config.toml
norm_place = "pre"
qk_norm = false
init_std_o = 0.0
grad_clip = 2.0
seq_len = 384
doc_mask = true
Each number is 128 + 24 x the weight over its row's rms, rounded and kept within 0 to 255. Layers, rows and columns count from 0. The size above them is the row's rms in percent of the matrix's.

# layer 4 MLP up, 512x160, rms 0.0831, rows 342-363, columns 0-159
size [ 95  96  58  95 111  75 102  96 102  84  98 107 103 101 104  94 104  95 111  81  92 100]
[[120 125  82 117  78 142 124 154 155  86  95 129 117 143 116 106 133 146  78  89 114 125 119 126 117 133 133 159 111 121 186 169 101 111 113 129 131 153 125 174  92 139 120 140 135 135 138 143 154 127 136 106 152 104 143 116  86  62 110 140 114 162 124 140 141  94 151 103 136 125 116 142 127 118 136 139 136 129 145 126 129 139 142 198 125  96 128 117  81 122 150 116 104 131 149 145 101  97  76 103 143 150 157 114 201 112 129 135 130  98 111 131 126 115 158 144 139 129 162 120 102 147 101 150 122 133 108 104 116 113  95 132  69 104 133 108 117 112 152 135 100 147 120 152 137  99 125 111 115  56 149 141 104  88 158 127 127 157 120 145]
 [121 106 108  86  96 124 107 172 154  99 186  99 102 121  81 102 126 130 108 124 151 100 126 140 142 109 125 138 100 104 159 140  77 121 110 161 128 129  95 156  79 185 129 144 124 153 124 129 151  96 167 130 141 132 121 105 110 103 110 114 114 135 115 114 152 139 146 139 126  94 124 124 148 155 149 119 139 165 133 176 124 170 123 162 116 149  99 127 103 131 135 117  81 121 129 109  84 100  97  94 118 149 149  80 154 108 136 141 130 118 113 160 124 179 180 117 128 130 132 145 135 139  95 138 134 125 109 160 105 103  72 111 106 133 142  95 131 132 176 149 153 123 123 124 148  96 119 121 114 110 134 200 137 104 138 126 120 140 125 147]
 [133  95 110 143  91 136 155 143 141  73 111 112 152 140  88 134 126 151 113 135 163 146 122 121 153 145 112 129  84 107 140 149  84 130 133 140 111 112 149 146 133 137 120 137 157 137 120 146 134 105 128  82 138 104 131 130  82  85 153 178 131 164 121 128 195  96 178 137 178 116 140 116 128 115 103 129 155 145 118 146 150 141 144 161 105  94 138 134 113 147 149 125 151 149 134 141 103 106  98  63 124 121 177 123 149 117 120 119 139 125 129 160 136 130 188 136  95 109 124 123 122 101 102 164 162 133 125 119 146 123 107 128  88  79 133  70 135 131 158  98 138 158 101 116 111 102 125 137 129  94 155 130 128 103 155 146  84 120  99 148]
 [116 129  94 155 145 170 112 163 135 121 131 118  96 161 120  90 175 155 122 123 131 126 109 129 127 142 149 124 121 114 141 151 104 126  96 134 142 160 156 190 120 150 136 144 115 137 144  77 153 141 140 118 118 137 170 115  66 118  93 134 137 143 121 101 137 110 152 135 100 121  94 137 168 143 143 140 139 147 143 170 148 169 161 166 100  92 105 122 115 141 164 146 134 157 105  95 109 101 120 101 126 154 150  85 169  96 183 129 138  99  94 139 151 134 171  87 148 150 130 158 163 124 111 147 114 110 133 128 132 138 107 119  95 121 132  92 119  92 153 109  83 106 118 153 143  90 102 126 132 104 129 144 149  81 153 111 143 151 138 137]
 [120 122 114 169 141 140 102 130  82 122 182 136  75 133  81  74 131 131 105  89 143 168 126  98 150 188 153 110 131 130  96 126 126 110 152 124 124 105 158 151 122 131 117 170  93 130 139 145 111 162 137 120 132 129 181 116 133 109 106 107 175 163  66 129 111 108 124 139 125 155 130 179 145 134 146 123 153 138 155 129 137 142 144 117  75 136 136 160 116  97 135 143 139 155  86 152 131 111 134 107 144 133 126  86 149 116 182 111 101  89  96 132 131 173 159 139 140 126  91 151 151  93 130 143  83 122 104 140 140 137 107 118 118 113 127 130 141 117 130 155  75 121 122 133 125 138 140 111 163 114 136 124 171 114 105 115 123 138 119 125]
 [146 141 136  77  91 122 114 167 146 127 110 118 129 119  88  75 147 145 139 106 120 120 136 113 141 121 111 144 123 101 135 115 124 120 112 134 162 112  97 120 147  90  71 124 126 125  69 157 123 130  88 138 144 167 155 167 104 131 149 156 133 137 158 202 149 111 149  80 105  83 133 102 149 129 122  88 136 135 134 145 109 133 123 139 165 138  96 117  90 190 140 139 148 120 132 181 122 117 128 117 139 143 147  92 153  89 103 122 147 160 124 116 126 159 136 123 120 114  94 147  85 175 111 124 183 154 139 149 120 133 115 152 136 141 108 130 102 103 133 144 104 143 117 146 145 111 155 148 141 116 123 128  92  91 128 101 115 162 106 150]
 [138  89 107 157 114 143  97 176 154  71 155 133 121 139  94 109 137 151  95 123 118 138 117 143 103 130 144 126 106 124 154 167  72 130 134 154 147 150  90 159 100 135  83 151 112 140 104 120 125 152 119 132 142 139 164 105  53 130 132 147 140 137 159 128 142 122 160 123 123 109 114 147 154 131 158 134  92 128 144 171 135 120 158 158 113 126 133 130  86 142 119 121 144 121 147 146 105  92 106  81 101 154 162 104 161 120 137 107 143  98 132 158 146 126 171  88 152 125 110 120 110 117 146 106 131 127 140 139 125 130  79 107 113 100 119  91 113 113 149 113 107 105 132 174 147  79 128 141  90 129 153 166 173  89 138 103 130 157 138 153]
 [167 103 127 126 127 122 128  95 154 117 130 110 135 119 113 130 108 128 121 125 121 153 149 163 141 168 135 140 123 122 104  98 121 131  82 134 104 132  51 120 119 170 169 179  97 149 141 107 138 146 150 127 131 157 153 128 135 124 124 107 122 141 145 158 118 134 138 175 120 155 109 139 137 170 138 111 156 162 160 160 158 159 126 143 134 133 158 114 129 106 156 101 177 140 107  97 154 109 124  69  70 140 133  74 111 136 113 115 110 147 120 115 146 136 179  87 120 119 126 138 157 125 111 126 102 131 176 165 125 113  55 136 138 131 167 103 162 133 149 114 129 104 126 117 121  90 101 132  87 163 140 137 118 111 117 149  96 140 128 123]
 [123 109 126 101 104 166 100 161 146  71 136 114 120 136 108 133 137 165 108 158 112 174  94 122  87 151 153 135 103 114 124 159  75 120 135  92 136 166 117 165  90 172 103 154 116 148 120 130 125  78 143 108 153 136 134 113  98 116 111 155 145 134 129  96 157 129 188 167 112 109 121 143 138 141 170 119  99 160 143 164 130 142 121 156 127 125 108 145  95 148 106 162 106 140 116 134 123 120  91  92 149 138 126 118 174  82 141 132 108  76 109 160 143 115 147 118 134 146 137 118 168 133  99 134 124 107 109 134 143 129  57 114 110 136 136  77 104 122 152 119 105 139 132 154 143 118  98 151 110 125 130 166 151 115 130 109 142 139 144 152]
 [154  93 119 116  93 132  75 153  96 131 151 135 109 143 132  76 115 138 109 123 146 132 155 155 160 134 134 139 131 136 118 131 125 144 142  67 117 154 139 133 136 167 106 113 141 148 140 123 146 130 110 116 190 140 118  83 116 109  91 112 170 106 148 110 142 132 112 130 138 131 123 145 166 121 157 118 145 167 144 156 138 190  98 129 103 157  99 149 120 132 120 145  99 156 107 163 151 128 133 115 132 154 109  88 163 117 159 118 105  98  98 139 125 148 159 108 130 135  98 152 176 157 126 158  82 130 112 118 111 107  90 103 116 124 147 123  91  78 153 127 141 120 130 127 132  93 162 116 131  90  82 140 196 138 106 143 111 127 156 133]
 [ 83 115 141 142 114 171 148 124 129 112 114 123  85 132 145 139 124 129 104 125  92 113 107 144 112 100 168 118 128  90 136 139 120  96 138 146 115 124 151 170  98 144 160 144 139 164 155 110  90 131 159 131 138  53  99  80 121 110 105 133 115 202 140 121 133  98 144 146 138 124 116 168  88 152 107 153  96 143 128 133 124 113 132 126 136  92 165 129 140 142 150 134 133 167 154  84 105 118  97 138 143 145 119 110 170 120 136 135 124 112 111 121 125 116 108 101 142 162 159  84 141 137 104 122 139 115 107  92 123 151 130 136 110 136 147 143 184  73 138 123 174  81 142 139 122 142  92 109 123 130 170 110  94 117 119 130 126 131 102 175]
 [121 141 133 128 120 144 107 153 146  88 145  95 110 137 137 128 115 158  95 124 118 115 130 131 117 133 158  98 116 145 158 174  97  92  83 135 114 170 155 162 116 130 156 154 107 124 150  99 134 119 134 128 140 130 135 129 116  76 113 168 132 167 130 114 116 126 150  98  79 142 125 142 130 156 147 136 101 100 157 124 108 141 157 166 139 108 131  98 101 124 161 154 111 121 136 138  77  98 107  87 130 164 143  97 141 112 124  85 127  56 118 148 115 131 172 137 155 147 153 139 132 129  83 130 124 179 165 122 135 125 108 133 109 136 133 121  96  90 178 116 183 117 127 176 134 111 123 134 102  84 132 162 121  82 154 141 132 146 131 134]
 [131  90 130 127 104 134 115 110 119  75 114  90 127 112 109 148 156 169 106 112 109 152  99 111 105 103 147 117 130 107 121 159  88 152 156 100  72 166 137 155  86 158 137 145 101 185 134 124  93 160 143 118  89  99 123 139  98  80 103 167 135 120  72 131 123 118 196 121 106 123 122 110 140 120 149 173 108 131 141 121 148 115 137 157  86 136 139 169 141  93 124 149 154 168 115 124  90  81 119 125 130 121 156 128 129 122 122 100 126  93 135 158 138 120 146 134 159 117 118 102 106 129 114 121  90 144 120 110 136 108  89 134 115  92 136 113 114 122 128 155 109 190 137 185 140 130 115 120 120 140 111 114 125 117 135 130 107 144 138 116]
 [108 112 102  83 133 125 102 148 171 103  69 111 115 140 123 129 111 181 107 124 136 112  89 113 108 134 142 146 107 138 154 129  99 113  98 117 136 126  61 145 113 158 124 156 125 141  98 119 147 137 150 123 153 122 149 163 100 116 120 112 134 187 147 126 137 127 146 147 137  96 142 129 137 121 159 127  95 136 130 150 150 171 142 207 119 142 137 147 106 158 132 132 102 155 105 160  86 138  98  91 118 120 122 124 140 124 129  95 127 104 114 146 174 154 126 131 134 146 136 121 119 135  98 126 130  97 139 133  92 166 124 124  91 121 155 107 149 111 153 107 132 152 142 188 133 134 154 110  88 130 156 174  97  86 117 136 135 145  73 150]
 [119 114 112 123 112 151  94 155 124  70 123  82 111 139  98 116 138 148  65 142 117 113 104 150  89 149 159 129 114 116 149 156  84 118 121 139 130 176  94 147 120 174 102 153 121 149  85 107 146 125 150 137 149 133 166  90  50 114 141 143 130 129 125 116 127 137 146  97 114  95 108 152 153 136 144 116 125 127 116 155 157 137 139 190 120 135 127 115  92 158 121 167 110 142 105  86  92 123 116  94 106 159 141  94 163  99 128 106 125 105 142 191 139 138 134 124 152 145 141 159 115 104 100 134 146 140 162 135  92 128 102 104 102 155 135 108 108 106 140 119 125 118 124 130 140 104 119 120 126 109 143 163 105  98 165 123 120 142 126 161]
 [105 101 105 136 125 153 163 138 134 135 165 110 101 122 113  86 155 125 130 121 157 148 188 145 115 125 161 114 119 119 123 117 121 141 126 137 105 100 151 148 150 142 125 108 114 142 119 108 148 130 155 122 151 126 112 124 100 122 120 111 133 122 127 126 130 142 115 103 127 125 142 193 125 155 145 162 120 166 101 106 164 111  82 126 134 122 128 151 143 130 104 134 143 132  98  91 127 108 122 120 136 133 144 125 158 139 152 152 130 132 119 104 147 145 188  99 145 147 105 174 152 106  64 121  70 117 115 119  70  98 113 147 167  51 132  90 122  77 119 124 107 115 118 101 129  93 107  78 148 107 117 115 149  88 132 160 102 138 174 116]
 [104 117 119 150 163 174  86 149 146  84 148 121 104 163 117  95 162 142 108 149 126 163 120 162 110 146 173 121 118 134 155 139  70  97 127 123 145 118 127 147 109 130 123 157 116 133 136 115 138 143 141 116 114 143 170 103  62 119 101 143 120 146 152 132 144  99 163 110 118  89 119 139 141 164 143 134  92 113 126 195 110 149 154 154 107 118 116 125 144 148 146 157 121 133 136 104 107  71 104  92 111 173 125 102 136 100 154 100 137  93 109 147 133 137 176 104 122 166 120 134 125 114 130 118 133 140 143 124 113 120 104 126  98 128 126 112  96 114 168 108 136  84 127 142 139  80 100 110 104 121 126 168 161  87 161 117 131 159 131 151]
 [117  86 148 156 119 148 130 145 144  87 139 137 126 145 116  93 146 146 114 109 149 147 141 110 146 143 145 169 110 159 118 145  76  92 140 137 150 107 132 197 124 133 115 148 126 138 109 123 134  92 146 109 125 131 147 108 110 129  98 139 139 158 150 121 147 108 164 159 102 110  99 107 117 135 137 121 115 137 119 150 139 161 134 163  73 129 138 131 109 143 142 154  76 171 130 133 113  79 116  73  85 168 133 110 162  90 168  96  98 109  92 159 160 129 153 132 116 145  96 140 134 106 136 151 132 138 184 127 140  89  82 126  95 124 146  91 138 122 133 113 143 100 120 142 140  92  97 130 132 125 143 171 163 107 144 127 111 140 105 166]
 [122 117 133 111 127 174 107 173 142  87 135  68 119 152  91 113 161 158 107 143 127 162 127 153 113 146 145 155 132 110 147 148 105 101 141 127 144 130  74 162 103 131 136 201 117 134 114 131 125 126 141 122 115 145 171 142  66 123 132 145 134 140 133 126 136 117 185 130 116 104 110 148 149 166 131 107  94 106 135 140 125 124 135 142 100 133 130 127 147 132 109 203 107 141 103 108  87 104  91  89 108 146 143 100 157 117 139 101 104  95 136 172 115 109 139 139 148 159 137 107 136  98 129 128 134 131 132 133 104  73 114  95 125 163 138 132 108  95 149 100 108  97 130 148 137  86 105 134 111 137 121 173 162 115 150 129 109 129 142 155]
 [176 107 116 125 153 125 136 106 138 143 139 136 129 136 101  36 191 125 132 132 176  93  81 126  63 136 139 127 114 119 123 126 112 138  91 143 141  90 101 144 134 136 126 120 144 151 132 121 159 129 110 127 119 164 167 129  90 155 114 111 144 145 155 121 130 111 131 108 102 136 108 128 166  98 129 163 127 145 119 141 147 115  98 119 129  90 139  97 153 135 132 124 124 145 117  80 119 123 108  99  99 118 179 123 112 112 151 136 104 136 163 147 180 142 139  97 126 163 108 131 189 105 125 128  83 124 108 143 131 138 127 108 130  96 138  98 101 108 105 130 112 119 103 129 131  75 101  72 135 153 160 158 115 133 140 102 115 140 129 126]
 [119  93 105 127 129 159 110 177 144  74 126  84 146 144 110 120 138 155  66 120 128 134 130 154 138 179 148 145 117 143 143 148  71 107 117 116 131 158 116 168 133 125 146 165 134  96 120 113 139 131 124 109 124 126 146 123  77  75 123 154 134 188 120 161 164 107 190 123 130 116 124 125 141 162 106 145 105 117 151 154 136 166 140 156 123  96 117  97 112 128 150 115 111 157 136 141  89 108  86 101 127 157 149 119 162 117 111 114 112 115 108 157 119 131 140 153 122 151 132 112 120 111 104 141 168 149 117 181 117 137 125 105  92 112 149 117 116 103 180 115 105 116 118 144 136 114 129 117 137 109 152 165 131  62 150 135 136 117 106 142]
 [111 137 137 136 134 165  80 190 137 100 133 123 108 170 118 113 125 158  95 133 116 136 117 133 130 112 172 117 118 130 134 139  78 130 114 115 137 158 129 132 106 120 126 179 123 124 114 134 142 148 128 121 178 140 165  88  99  72 110 148  96 189 119 134 133 131 143 110 141 109 112 136 148 144 148 136  74 114 165 148 105 140 134 187 146 106 111 120 109 125 158 127 130 141 136 147 102  97  92 118 127 163 118 118 131 153 125 103 138  75 109 150 118 130 142 133 146 166 121 119 106 129 105 134 127 122 145 147 107 143 116 117  57 117 152 132 138  78 159 115 109 120 117 197 149 104 132 148  95 119 129 172 144  75 135 124 147 147 140 139]]
# layer 4 MLP down (transposed), 512x160, rms 0.0514, rows 342-362, columns 0-159
size [ 98 101  54  68  84  50 137  92 105  80  82 109  82  84 119  96 126  96 150  73  91]
[[ 88 112 135  97 168 145 143 132 122 151  72 129  80 103 153 119 105 127 138 110 147 157  95 114  83 122 101 130 147 101 127 139 133  82 114 166  89 163 142  99  88 103 132 143 111 127 136 116 156 161 106 124 145 141 134 157 149 152 143 123 106 130  94 126 160 155 127 124 110 132 139 140 138 145 191 106 119 102 169 110 141 132 127 121 130 139 132 108  90 129 202 154 136 108 105 106 130 145 138  78 100 121 129  84 148 123  97 121 115 125  75 157 147 126 117 100  93 159 121 137 188 162 132 125 146  99 129 137 175 121 125 114  90 141 140  91  94 122 119 158 120 131 140 164 137 142 129 172 131 133 149  92 134 109 144 125 120 103 123 132]
 [115  79 155 132 130 107 141 129 121 131  67 123 105 125 102 144  74 151 140 148 125 147  96 107 158 120 121 175 109 111 125 131 125  90 122 159 154 111 126 100 132 137 124  98 142 133 130 154 138 114 174 111 158 152 132 172 132 115  94 140 100 131 118 116 120 111 108  82 135 101 118 151 164 123 123 144 119  98 132  90  89 162 120 178 157 133 162 122 132 135 147 150 117 134 124 135 134 117 107  72 135 145 109 131 163 106 115  75 127 118  83 117 137 169 154 172 134 104 152 113 143 159 129 143 142 109 124  86 165  50 105 166 111 132 110  79  83 142 152 138 137 114 124 150 148 117 155 130  96 144 103 148 132 115 160 128 140 129 133 123]
 [ 99 121 183 138 132 150 137 125 121 118 132 146  95 123 153 139 126 130 179 125  91  87 125 152  99 100 149 119 157 141 132 123  26 127 146 131 117 116 105  80 121 123 163 136 123  85 114  91 110 134 158 150 133 100 124 125 107  92 137 110 112 139 144 144 128 111 118 101 165  92 126 162 117 141 126 147 160 123 141 161 116 129 167 135 107 141 153 124 133 141  99  81  98 151 132 155 137 157 118 147 162 126  60 124 121 145 151 125 120 130 150 137 133 121 126 103 137 167 121 121  92 112 101 108 128 143 131 162 122  98 114 149 161 144 152 165  90 105 175 115 134 116 164  99 152 105 124 178 137 134 130 179 119 150 157 140 135 141 149 127]
 [ 81 141 131 154 174 120 122 120 148 140 143  95 153 131 137 128 135 110  69 123 155 126 136 142 120 126 115 165 116 108 107 151 134  83 156 167 124 170 124 114 147 113 131 142 122 144 155 142 121 152  91 120 150 117 172 105 154  97  87 142 140 133 108 143 169 120 110 114 175 151 120 139 129 159 158 146 124 158 113 107 112 122 139 156 100  95 132 145  89 146 119 135 118 116  98 131 153 145 139 128 129 134 180 125 126 107 134 121 133 156  91  10 130 127 128 126 110 104 143 147 175 120 105 173 150 111 135 140 118 125  90  86 121 164 119 125 143 123 125 141 122 100 123 111  91 168 122 167 126  95 173 139 141 123 150 126 125 108 112 133]
 [130 155 125 102 142  59 140 142 119 130 169 129 127 172 142 158 100 151 138 111 157 112 108 119  99  95 137 125 102  59 124 124 116 132 125 142 125 138 132 129 143 176 194 127 125 140 130 148 108 105 135 141 158 127 123 105 136 148 157 126 137 117 126 130 116 148 102 137 103 119 163  85 129 173 166 144 120 124 139 122 125  94 119 133 167 127 161 123 130 157 124 133 134 125 151  72 176 152  89 112 118 135 102 154 169 156 132 118 117 146  89  85 143 149 118 106 138 119 136  74 152 127 100 125 110 132 145 133 145 135 143 106 162 144 135 132 104  60 166 127 128 104 126 122 119 162  97 149  99 153 111 111  89 147 150 159 150  94 150 166]
 [173 125 110 132 149  93 164 153 118 143 111 135 139 129 149 142  77 132  93 145 134 102 123 161 118 120  94 128 119 143 135 127  62 131 137 140 101 143 176 131 119 153 148 119 111 153 105 113 148 116 122 137 155 104  73 124 166 135 117 140 115 105 118 141  95 145 121 126 103 111 178 205 127 141 127 141  97 123 140 106 139 138 166 124 146 107 130 130 146 153 113 158 121 135  87 120 126 165 118 182 146 148 110 173 141 147 105 114 177 126 139 139 149 136 113 112 132 160 116 175 135 127 124 143 138 115 147 152 115 113 125 132 166 131 117 162 140 162 104 137 138  73 120  91 132 130 124 152 124 115  87 170 162 175 176 162 162 116 138 112]
 [113 142 123 113 143 138 159 105 132 137  86 136 110 168 130  92 107 125 120 154 117 131 118 122 131 113 136 118 110 153  91  97  95 148 145 149 128 157 147 118 129  80 143  97 114 146 148 152 138 135 109 116 126 114 160 166 149 106 145 124 137 119  94 143 127 136 147 110  77 138 140 129 162 132 123 158 156 138 115  84 127 121 150 131 123 144 158 137 106 152 126 100 119  72 107 129 140 204 134 129 122 144 163 133 139 141 152 110 160 142 148  95 178 110 176 114  62 117 105 102 153 125 120 146 120 139 118 151 148  82  90  94 168 150 111 155 130 181 145 162 142  92 128 170 127  99 125 114  86 155 104 106 129  85 133 116 120 157  98 133]
 [146 141 137 133 107 161 138 147 117 130 148 156 132  98 139 114 135 117 115  72 148  52 112 129 134 118  86 102 113 142 118 151 119 134 175 115 119 142 172 169 153 133 136 102 130 153 136 156 108  87 130 127 102 107 148 153  88 123 147 127 137 115 146 102 153 166 112 103 143 179 177 126 147  97 167 144 146 104 122 125 132  91 123 148 145 132 112  88 151 149  95 142 172 130 168 125 147 107 125 154 164 148 146 162 135 102 154 138 135 107 162  97 141 144  94 167 130 143 154 137  97 152 138 136 111 103  94 121 111 160 146 126 177 114 110  98 143 127 132 119 141 155 115 149 148 140 121 149 164 131  98 136 121 141 102  95 110 123  82  76]
 [ 96 109 114 124 134 107 148  93  99 127  90 148 118 130 142 131 137 116 120 155 176 125 124 131 133 140 136 127 135  98  56 137 123 147 109 159 124 127  98 128 116 146 137 155 129 165 127 179 125 110 139  84 143 128  78 142 144 115 127 141 120  78  87  70 137 126 139 158  90 173 135 102 145 126 170 112 173 103 130 131 160 126 113 194 179 144 130  98 137 110 148 143 151 133 130  89 163 151 121 113 164 130 137 124 147 143  90 116 140 111 114 118 132 135 134 182  92 149 124 136 128 106 137 144 114 158 124 134 164 126 117 136 118 124 115  66  98 169 119 156 144 156 133 126 112 150 137 126 107 130 132 166 181 125  95 139 102 126 157 135]
 [149 161 136 142 166 160 142 128 129 110 136 156 120 128 122 142 116 101 198 167 104 145 102 108 116 100 147  91 119 109 134 105  87 112 117 159  79 127 150 135 130  91 138 135 111 125 128 125  96 112 188 143 119 111 137 191 120 148 163 130  89 137 130 176 144 114 145 131 100 100 149 137 112 138 166 140 151 135 144 144 105  83 130 155 180 125 130 144 134 107 120 131 125 107 155 118 159  96 154 169 147 151 109 145  62 125 148 125 148 167 178 106 136 165 131 157 151 120 132 131 130  88 127 156  89 135  86 130 122 128 159 149 145 123 126 127 120 126 140 138 138 149 127 156 130 156 135 122 143 103 113 136  66 109 151 105 123 118 130  89]
 [118 164 141 141 128 159 142 139 102 159 111 108 139 129 136 101 124 119 148 118 113  74 130  75 127 101 136 101 147 140  90 126  99 123 148 109  84  72 154 158 121 143 147 139 115 149 108 125 103 104 119 134 173  78 132 125 133 138 104 142  85  99 179 136 158 131 126 117 106 138 141  62 114 138 125 125 142 122 144 116 130 121 119 121 151 130 160 123 165 131 167 117 139 116 144  70 121  93 137 108 136 115 100 143 142 108 150 146 152 142 106 108 109  91 116 121 154 152 130 118 106  92 139 120  95 151 151 112  94 127 127 157 113 182 131  93  99 177 119  85 135  67 132 130 125 100 108 114  93 148 152  80  99 115 141 111  93 112 118 132]
 [163  98 132 118 109 166 101 141 169 119 101 133  85 135 153  99 115  99 132 115  86 162  89 100 105 138 128 125 150 116 127 178 126 106 128 139  84 154 113 108 133 144 127 126 151 113 130 119 130 170 128 126 135 125 129 142 107 133 120 139 122  95  84 139 153 151 123 129 136 111 141 145 133 124 171 118 156 109 154 118 137 136  84 162  97 119 141 127 120 161 135 134  96 102 127 132 125 138  94 122 131 173 119  98 147 133 168 127 182 139 111 109 108 146 132 156 108 148 189  95 153 148 131  92  94  65 137 119 126  84 140 136 143 119 144  84 111  75 124 124 144 106 142 127 135  99 133 143 131 103  42  82 144 129 129 152  99 146 138 117]
 [119 144 126 151  92  86 109 120 130 105 136 144 170 148 131 171  96 121 110 100 134 138 119 124 147 125 115 119 121  88 124  98 153  94 131 149 112 155 121  80 137 121 105 131 136 152 132 117  74 150 134  75 169 105 116  88 121 115 129 136 140 133 145 135 149 113 139 108 130 133 147 143 114 137 163 133 118 126 148  96 107 154 119  53  93 129 135 176 141 148 140 166 161 132 125 147 144 112 122 127 152 141 132 150 123 104 114 155 176 179 118  75 155 154  81 104 182 132 150 113 134 147 154 137 142 100 138 152 123 150 110 164 144 130 143 103 120 125 186 134 101 142 136 115 101  86 106 138 135 127 116  63 144  91 151 135 141 108 122 150]
 [134 113  93 111 183 155 138  94 138 133 120 163 131 177 120 155  94 112 123 135 146 147 118 139 117 118 113 131 132 168 122 155 153 103 122 151 111 117 110 120 106 123 126 124 103 122  86 145 164 119 169 108 115 128 113 141 160 123 156 131 131 124 109 150 149 160 122 119 160 121 133 116  97 106 152 122 108 133 130 132 180 179 130 148  92 170 162 132 123 114 113 135 128 173 138 135 160 148 101 116 131 101 153 122 127 139 122 108 142 130 156 151 159 156  86 158 124 123 127  95 148 121 128 123  95  80 133 123 106 102 103 157 117 114 158 131 138 137 156 140 152  87  92 101  58 121 168 103 147  85  65 161 116 135  91 129 163 166  85 141]
 [117 115 108 127 124 139 153 104 167 129 114 128 116 131 126  89 108 123 104  87 102 143 111 150  75 138 130 113 149 157 103 108 136 164  99 101 134 173 107 129 134 113  97 133  85 156 121 157 157 173 129 156 144 127 152 169  83 158 131 120 157 125 123 143 134 151 128 164 149 106 142 162 132  96 130 142 119 156 150 109 161 141 126 132 170 146 136 186 112 128 118 139 168 184 148 116 139 150 119 128 179 130 147 142 128 173 124 107 133 157 126 143 146  79 120 124 107 128 116 116 131  78 131 119 152 118 140 125 123 136 115 120 136 181 150 136 123 137  90 179  96 128 109 128  97 127 118 115 165 163 168 110  50 138 123 105 104 116 117 129]
 [133 132 118 134  94 138 126 143 134 118 150 117 149 112 134 164  98 127 127 100 110 142 135 154 117 133 112  92 145  72 102 157 146 121 144 132 147 122  90 137 114 110 140 104 115 136 154 128 147 102 132 129 125 136 124 141 121  72 131 126 113 130 112 113 144 119 124 162 135 144  98 145 154 157 140 140 146 126 131 119 110 146 156 188  99 105 173 125  91 102 169 122 114 172 132 125 150 123 106 161 109  48 132 149 136 137 119 125 132 132  98 128 121 112 115 112  91 131 170  86 107 127 193 133 175 163 150 120 158  82 127 110 106 178 129 160 171 136 112  85 166 149 136 134 136 102 129 146 156 105 150  81 163 119 138 133 111  82  93 113]
 [130 130 113 101 168 129 111 101 126 140  91 128 115 177 129 139 134  74 124 114 138 109 108  98 148 109 130 168 101 123 101 145 102 112 144 121 114 136 167 167 179 117 118 144 131 129 135  93 124 123 117 100 170 114 137 135 136  82 166 157  97 124 130 133 148 104 123 134 138 153  86  84 145 140 153 148 122 139 111  92 123  68 135 149 102 175 161 138 115 133 112 127 109  74  99 128 145 157 142 129 157 109 119 155 165 147 122 118 150 139 102  83 162 150 139 151 120 141  91 123 143 130 122 108 141 135 178 105 106 159 105  37 123 124  88 167 132 138 114 140 141  93 128 125 103 124 111 112 109 141 105 126 134 120 132 104 110 144 117  93]
 [119 127 123 114 112 171 139 171 122 106 112 114 167 107 134  98 127 110  64 117 170 118 108 123 118 117 132 137 104 126 162 153 109 123  86 123 171 143  94 145 160 133  76 132 122 131 168 149 154 163 125 100 119 125 147 120 106 102 121 134 142 147 107 120 143 127 119  94  81 163 119 146 144 131 116 153 118 163  56 177 118 143  90 139 116 150 115 125 172 169 146 108 143 144 169 103 152 121 145  96 156 148 151 139 138  82 140 113 117  94  98 104 130 153 143 138 129 153 103 125 157 135 116 144 123 115 137 155 142  67 117 122 146 113 137 145 151 182 133 108 118 146  93 119 103 127 131  96 156  84 135  98 120 139 104  97 128 146 112 115]
 [117 104 145 129 170 100 126 120 107 113 138 138 126 165 103 105  97 113 136  91  93 126 112 116 139  70 108 170 144 134 110 117 127 114  97  81 189 167  99 147 101  82 159 149 116 145 111 139 134 149 100 152 143 148 110 143 107 110 165 132 158 135 117 100  98 137 115 133 148 139 135 119 145 132 145 119 136 131 110 157 136 109 159 134 137 176 165 124  77  87  96 127 100 156 129 138 118 140 119  92 137  99  88 130 147 136 115 115 149  91  89 146 148 120 148 114 107 164  98 117 118 122 120 108 134 139 142 115 134 174  56  82 133 156  98 118 114 129 114 166 119 117 141 120 135 127 141 139 180 135  94 133 144 150 132  99 117 145  69 127]
 [111  91 128 152 141 130 108 128 141 133 141 185 149 148 146 135 156 130 149 147 118  83 115 182  90 160 149 132 131  98 154 138 106 146 154 107 118 151 135 129 133  96  97 115 137 155 111  84 121 148 163 122 120 145 123 110 107 140 134  96 129 152 115 134 159 142 129 163 152 135 169 136 153 126 138 149 110 142 123 128 116 131 146 150 146 130 131  89 160 133 139 110  91 128 117 103 114 167  77 112 129 112 181 100 136 137 135  63 129 143 147 143 109 111 107 114 119 111 130  68 154 139  99 154 136  85 155 109 107 150 146 136 122 133 144 154 151 122  90 119 152 102 126 137 119  76  99  80 104  99 191  82 178 114 148 124 160 132 116 137]
 [159 115  97 104 105 117 167 118 127 125 141 172 115 103 119 132 124 133  85  92 139 170 121 125  95  94 147 124 151 128 126 171 136 164 109 137 121 116  89 131  54 119 129 149  97 139 114 134 154 107 111 129 108 126 160 151 101 142 132 132 134 127 108 125 102 141 142 167 117 111 134 114 173 134 171 127 127  99 132 120 142  96 141 133 166 154 122 162  87 139 138 163 128 146 128 126 101  93 104 113 143 134 122  82 123 112 112 134 125 120  68 152  80 156 112 166 139 128  92 132 124 142 165 118 119 113  82 141 144 158 150 104  71 128 126 128 102  75 115 147  86 151 127 138 137 133 131 193  99 161 142 105 123 124 107 144 133 109 128  86]]